Weights of a small transformer language model.
Size: 20 layers, width 96, 2 heads of 64, MLP 384 GELU, vocabulary 1045, 2.6M parameters.
Training: a variant of Adam for these matrices, 121M tokens, 7779 steps.
Each number is 200 + 20 x the weight over its row's rms, rounded and kept within 0 to 999. Layers, rows and columns count from 0. The size before them is the row's rms in percent of the matrix's.

# up: layer 7 MLP up, 384x96, rms 0.123, rows 212-228, columns 0-95
# down: layer 7 MLP down (transposed), 384x96, rms 0.103, rows 212-227, columns 0-95
up212,104,186,158,198,192,202,246,192,198,221,196,216,187,217,208,217,207,226,202,216,204,209,181,210,189,202,234,184,232,210,201,207,208,200,219,198,201,188,180,188,187,212,180,235,217,183,216,188,214,212,184,218,214,198,187,240,159,198,201,209,219,184,218,160,199,204,184,201,178,202,217,136,198,172,219,191,171,222,177,221,215,196,182,234,141,189,179,182,187,186,207,217,213,217,202,164,204
down212,090,211,202,214,218,227,206,224,247,194,187,215,207,173,205,213,241,213,185,215,155,191,193,216,224,229,199,194,160,238,181,183,184,177,238,229,188,219,190,212,186,161,171,228,215,188,195,204,207,217,183,209,206,174,205,223,195,207,195,201,184,200,175,169,174,207,199,169,190,203,216,189,218,197,222,194,211,191,196,219,221,185,170,219,153,182,170,204,209,181,208,192,216,217,177,188,227
up213,102,188,219,164,188,212,250,184,220,192,189,191,185,232,185,190,187,180,213,205,196,210,212,168,181,221,218,179,200,231,171,188,216,217,180,197,233,191,212,194,224,191,241,200,181,196,215,233,216,206,168,234,237,194,184,232,180,170,196,221,218,195,186,214,209,193,185,167,186,183,148,173,230,209,223,179,196,207,185,202,183,219,227,205,197,179,202,211,200,212,224,182,170,198,211,201,191
down213,091,188,207,179,191,196,232,171,212,221,184,206,185,219,198,178,214,189,237,168,176,210,188,208,186,182,193,232,200,188,204,224,219,212,217,221,250,205,211,156,193,205,218,202,182,191,230,232,214,197,209,210,177,174,152,201,220,183,187,223,212,165,233,211,208,184,183,185,167,179,159,196,223,199,177,222,233,208,193,213,196,225,192,205,179,194,206,209,192,204,194,242,169,205,220,188,200
up214,108,197,193,177,191,158,194,191,202,197,181,180,195,204,209,178,200,206,216,186,172,190,224,194,197,195,206,222,173,246,190,200,189,208,172,217,196,223,223,172,189,245,207,156,192,226,218,204,244,236,188,187,182,180,175,209,194,205,228,200,227,208,222,173,195,221,201,155,184,203,166,183,182,200,185,226,191,187,194,191,179,226,211,180,195,236,201,207,164,197,208,243,209,223,217,196,200
down214,113,213,208,230,249,221,236,219,216,207,201,211,197,207,196,183,238,182,173,157,179,209,212,188,211,201,214,199,188,186,185,181,212,212,199,194,221,193,196,176,189,200,234,209,206,219,192,168,220,246,179,201,193,153,198,173,212,190,203,211,226,181,228,203,197,190,187,196,176,165,177,233,218,162,186,222,195,185,218,202,227,189,185,214,197,168,189,222,215,190,213,191,242,172,204,184,202
up215,076,193,202,207,203,229,203,179,188,207,193,218,218,199,245,180,174,193,222,204,213,186,180,185,211,202,188,226,218,167,160,180,191,186,226,223,245,187,198,202,207,169,176,228,189,226,206,180,206,212,186,202,177,176,198,206,207,147,216,226,197,196,182,195,227,206,211,217,207,167,195,203,261,172,185,229,230,191,195,194,186,183,171,205,210,182,229,211,199,197,233,213,181,205,223,188,198
down215,080,223,222,205,194,203,227,202,168,199,203,166,203,161,192,204,190,188,221,217,209,196,201,204,193,192,217,176,241,186,233,201,222,225,182,204,201,199,195,189,173,169,200,185,199,205,226,193,202,214,216,188,170,189,199,180,157,168,196,217,204,226,172,225,208,211,196,204,183,214,216,174,184,209,226,230,223,206,195,188,185,175,188,220,171,205,184,210,206,201,142,200,215,181,194,251,251
up216,107,185,205,182,206,196,237,168,220,184,202,172,166,240,189,182,169,200,227,231,152,233,197,244,213,215,200,210,184,196,205,199,193,175,214,200,208,230,233,185,200,214,193,196,199,233,199,208,206,184,173,187,184,202,169,193,260,192,204,237,199,171,217,225,208,198,206,211,173,209,226,211,187,190,194,181,188,208,192,185,208,210,198,219,194,205,197,166,172,197,219,185,232,188,210,221,189
down216,105,201,216,185,186,205,185,237,194,203,172,191,206,201,164,225,177,175,197,212,235,196,197,191,205,207,198,202,233,205,180,196,207,199,230,205,232,157,174,212,202,196,204,212,185,196,215,208,190,211,212,161,256,184,204,211,166,169,222,210,224,192,175,240,238,201,197,206,188,185,202,146,206,209,167,222,188,200,169,225,199,216,184,170,177,217,203,216,185,211,224,213,179,216,211,188,204
up217,103,178,185,170,197,236,207,180,194,203,199,201,183,206,216,184,199,238,191,215,174,184,223,178,199,207,190,181,199,205,191,210,184,182,203,212,199,220,220,192,225,212,210,187,192,245,206,170,193,217,203,218,185,209,158,197,238,184,142,213,237,206,210,192,219,223,230,223,189,207,215,161,189,139,205,222,212,191,210,192,212,187,209,220,175,187,211,248,181,218,200,195,193,195,178,201,222
down217,078,208,248,194,181,207,188,204,215,199,211,227,197,210,221,214,212,208,220,183,213,219,206,183,183,175,189,194,239,197,233,201,178,244,173,241,222,205,221,186,186,202,189,167,181,182,212,234,176,187,201,190,219,174,214,220,220,178,167,191,186,227,189,174,197,195,218,233,204,219,160,217,207,218,208,159,184,183,185,178,187,199,181,194,206,224,207,216,235,171,197,187,184,172,185,182,188
up218,092,184,197,191,197,200,176,192,196,225,166,198,196,186,227,192,167,219,219,200,211,197,209,211,205,234,185,210,146,209,191,168,200,194,232,236,228,163,214,223,220,198,206,226,162,229,199,219,193,220,225,180,193,195,157,179,232,198,183,228,185,202,168,230,203,195,197,204,196,211,158,195,203,203,197,222,208,216,233,214,208,212,219,212,205,183,176,203,200,195,207,233,180,197,182,174,161
down218,082,209,208,189,225,209,235,209,185,207,208,209,215,179,206,178,210,204,186,192,218,187,190,197,205,159,171,198,205,194,252,212,162,205,211,183,192,218,231,169,179,221,224,224,209,173,200,192,194,199,187,221,206,177,184,191,222,244,190,218,214,167,235,197,227,195,184,171,189,181,217,178,199,193,182,235,197,206,217,176,216,205,181,224,207,171,202,250,174,186,216,162,174,199,201,190,222
up219,110,202,217,192,184,175,207,194,219,198,200,209,202,213,206,220,203,238,186,247,176,200,159,217,194,200,198,210,208,226,182,180,209,196,182,176,237,246,191,179,220,208,190,204,152,197,209,211,203,206,219,195,199,174,168,175,215,215,161,222,223,190,229,156,205,191,225,182,191,188,220,165,191,189,189,180,212,196,213,207,181,204,212,243,177,213,219,232,226,195,215,185,175,168,205,198,196
down219,114,201,186,182,197,175,180,200,177,204,199,201,197,204,220,240,170,207,220,239,228,166,202,211,218,197,215,212,171,183,213,195,161,194,180,181,212,193,210,218,218,197,202,226,224,186,204,220,186,159,195,212,232,223,232,212,159,228,221,203,203,192,186,139,204,208,200,222,200,221,185,206,196,205,186,184,199,217,221,203,178,158,193,212,187,250,214,162,190,201,182,198,176,208,211,208,203
up220,116,181,184,199,178,228,229,171,190,190,223,199,201,237,221,180,206,181,176,195,180,191,207,180,187,216,194,216,185,175,175,250,195,208,166,198,219,233,201,174,166,201,233,212,178,209,196,191,218,246,191,203,188,207,195,181,189,212,204,257,232,182,220,193,193,204,205,206,170,191,197,162,234,206,215,207,233,239,191,208,179,185,223,198,203,189,201,227,195,196,211,223,201,186,218,215,187
down220,144,196,246,201,216,218,205,187,153,226,190,193,193,208,174,199,218,197,204,225,173,176,181,172,198,181,202,194,186,213,252,208,177,211,203,200,196,169,221,202,196,208,193,206,203,196,220,205,205,216,202,213,177,164,203,189,186,210,226,188,213,211,187,170,149,207,212,201,192,240,228,205,187,182,195,168,144,241,201,165,202,197,216,193,203,222,221,183,205,208,210,199,232,224,182,217,214
up221,067,203,188,219,186,224,148,218,219,180,217,189,218,211,193,213,214,191,210,197,187,188,205,206,197,184,204,202,177,181,196,216,206,205,209,204,226,209,175,205,191,235,180,228,198,201,201,184,200,222,209,182,180,215,224,192,200,199,214,174,223,198,172,188,176,236,208,196,206,175,183,211,213,201,165,208,192,182,194,166,169,203,228,178,216,174,215,188,210,217,274,184,132,207,187,217,181
down221,088,192,254,210,169,176,261,216,192,223,187,199,221,205,218,192,179,182,207,196,220,192,162,194,186,200,179,224,228,183,206,173,188,201,203,234,269,205,224,185,176,172,193,202,204,223,186,197,191,181,193,200,217,223,208,204,202,199,202,239,182,190,200,196,191,196,172,177,214,200,187,168,180,178,201,206,239,222,202,233,199,183,210,181,214,202,193,185,190,186,191,208,193,173,205,179,211
up222,112,194,228,184,192,194,180,205,200,236,171,201,194,185,199,196,209,216,232,189,199,234,232,190,177,206,204,223,169,219,148,192,183,182,205,211,194,196,218,196,215,198,193,221,212,218,208,238,204,189,188,146,214,170,198,205,168,180,182,212,222,174,204,178,223,172,201,183,215,185,155,199,191,228,181,179,188,196,220,186,190,238,212,225,172,213,217,191,197,186,228,218,224,224,232,195,209
down222,106,225,214,223,217,195,188,230,206,195,215,196,238,171,229,218,177,218,216,195,200,181,186,215,250,193,169,215,186,165,181,192,213,176,206,193,169,215,187,218,254,166,227,190,203,199,208,207,217,172,214,222,204,218,194,202,177,169,189,172,206,205,191,192,201,211,191,207,179,207,209,161,205,157,227,183,191,203,173,218,199,223,225,177,199,187,167,196,167,218,177,195,219,188,222,206,203
up223,095,174,175,189,182,224,205,189,158,242,188,215,215,204,223,191,208,187,207,213,191,240,191,168,216,191,221,163,189,220,211,206,196,182,226,222,214,207,209,196,192,182,226,186,234,222,201,221,178,238,165,175,169,185,201,222,182,183,187,203,226,202,186,202,232,173,189,228,208,198,196,213,222,179,186,212,215,209,213,199,190,213,210,197,170,166,193,197,219,221,196,250,213,183,162,194,221
down223,090,170,239,169,186,182,180,208,211,175,212,216,207,161,242,207,206,214,173,210,211,206,203,211,168,218,222,155,207,186,214,201,183,175,197,198,236,176,198,215,213,207,194,227,211,230,170,200,185,185,213,211,226,186,218,191,192,252,213,201,208,200,204,166,191,196,190,173,220,194,182,220,202,150,220,182,196,243,197,223,171,199,197,190,206,218,173,211,196,195,197,185,192,221,176,208,179
up224,108,193,241,196,178,176,198,197,245,182,192,191,173,217,206,212,209,223,188,202,212,190,203,225,183,200,171,196,189,209,171,161,223,159,180,230,203,199,205,236,182,205,176,201,213,195,208,163,217,213,197,210,210,203,158,199,224,200,210,260,223,179,205,171,175,220,180,192,201,173,189,196,207,181,215,199,199,207,187,195,176,218,249,194,191,227,225,228,190,204,218,204,189,209,169,216,207
down224,105,188,197,240,207,189,198,205,190,218,187,213,193,178,190,242,214,217,199,187,160,198,198,210,222,206,193,231,175,170,197,152,211,211,195,184,199,210,216,195,203,168,196,205,193,202,205,194,208,229,204,198,235,230,219,190,253,182,206,217,194,219,174,234,180,208,183,163,194,213,216,224,181,182,143,200,220,211,197,182,150,199,202,207,190,220,214,187,170,215,207,198,209,225,208,171,212
up225,091,175,215,172,203,193,223,180,239,220,172,189,184,219,216,194,192,229,203,192,197,195,225,178,183,230,219,178,185,203,194,202,218,189,174,196,216,202,190,263,229,202,187,203,218,195,189,209,152,221,186,211,200,212,202,203,209,221,170,221,214,209,209,220,191,195,197,177,169,163,196,200,201,188,179,210,201,216,157,217,202,228,200,217,173,225,251,168,154,199,210,193,210,215,205,187,203
down225,080,193,195,222,229,209,185,244,223,199,230,191,205,241,221,170,187,195,174,190,202,195,172,181,198,234,204,181,203,173,199,194,211,197,213,180,181,225,204,202,223,203,190,181,175,160,188,185,207,219,220,230,201,180,177,175,226,199,183,205,204,208,220,237,171,190,198,178,210,175,199,215,181,186,231,214,175,199,186,201,228,185,177,174,156,209,181,221,211,193,190,253,210,192,209,183,231
up226,103,176,221,198,201,209,216,177,214,224,204,182,172,211,237,187,179,186,205,239,150,193,198,201,162,171,210,211,197,183,188,162,208,196,206,216,185,220,237,226,182,221,177,196,198,200,217,232,211,201,179,216,170,204,205,204,214,207,197,243,179,216,221,180,180,207,230,195,161,211,193,170,210,182,212,171,194,225,218,212,191,181,187,211,162,226,195,204,206,220,196,191,195,220,219,197,155
down226,100,164,240,219,188,188,209,218,207,224,243,209,171,157,192,189,188,213,196,213,217,230,168,215,207,162,201,181,204,190,192,170,192,216,170,190,201,199,204,203,185,168,198,193,181,205,215,214,174,203,207,201,217,224,224,210,240,207,198,208,192,240,190,201,184,188,204,207,210,184,207,178,207,216,177,197,178,233,218,218,243,216,189,221,173,198,231,182,190,237,164,187,209,188,216,197,162
up227,092,194,191,219,185,235,210,172,181,231,219,203,199,205,235,181,183,180,234,178,198,236,165,199,187,179,188,192,195,182,186,203,190,161,206,216,209,222,212,215,182,231,194,205,188,227,207,196,185,182,173,222,164,185,213,181,205,211,203,222,201,209,176,200,198,204,196,233,203,216,217,218,245,194,215,177,216,197,178,207,151,230,181,201,219,197,201,205,166,213,216,224,211,188,201,197,139
down227,091,241,197,179,165,178,165,182,204,165,219,215,176,200,238,238,169,173,202,187,225,198,166,194,239,174,207,143,239,188,191,219,171,210,210,209,228,201,197,198,193,198,201,213,210,202,202,230,202,230,187,218,181,191,234,181,193,207,183,212,209,240,192,233,185,222,229,201,209,220,206,209,183,190,203,227,192,200,179,184,211,205,205,197,193,210,218,172,190,202,196,186,188,188,190,184,201
up228,140,158,204,143,165,197,220,198,178,198,168,210,178,187,198,174,203,173,212,232,176,206,213,208,171,218,185,176,182,195,195,225,202,180,190,234,233,211,181,230,199,226,230,192,217,227,205,195,194,208,196,193,233,147,213,207,195,221,214,189,209,203,193,203,225,205,217,191,199,215,201,207,217,199,200,204,219,221,201,215,205,240,211,154,171,185,193,248,213,191,203,185,190,208,180,197,199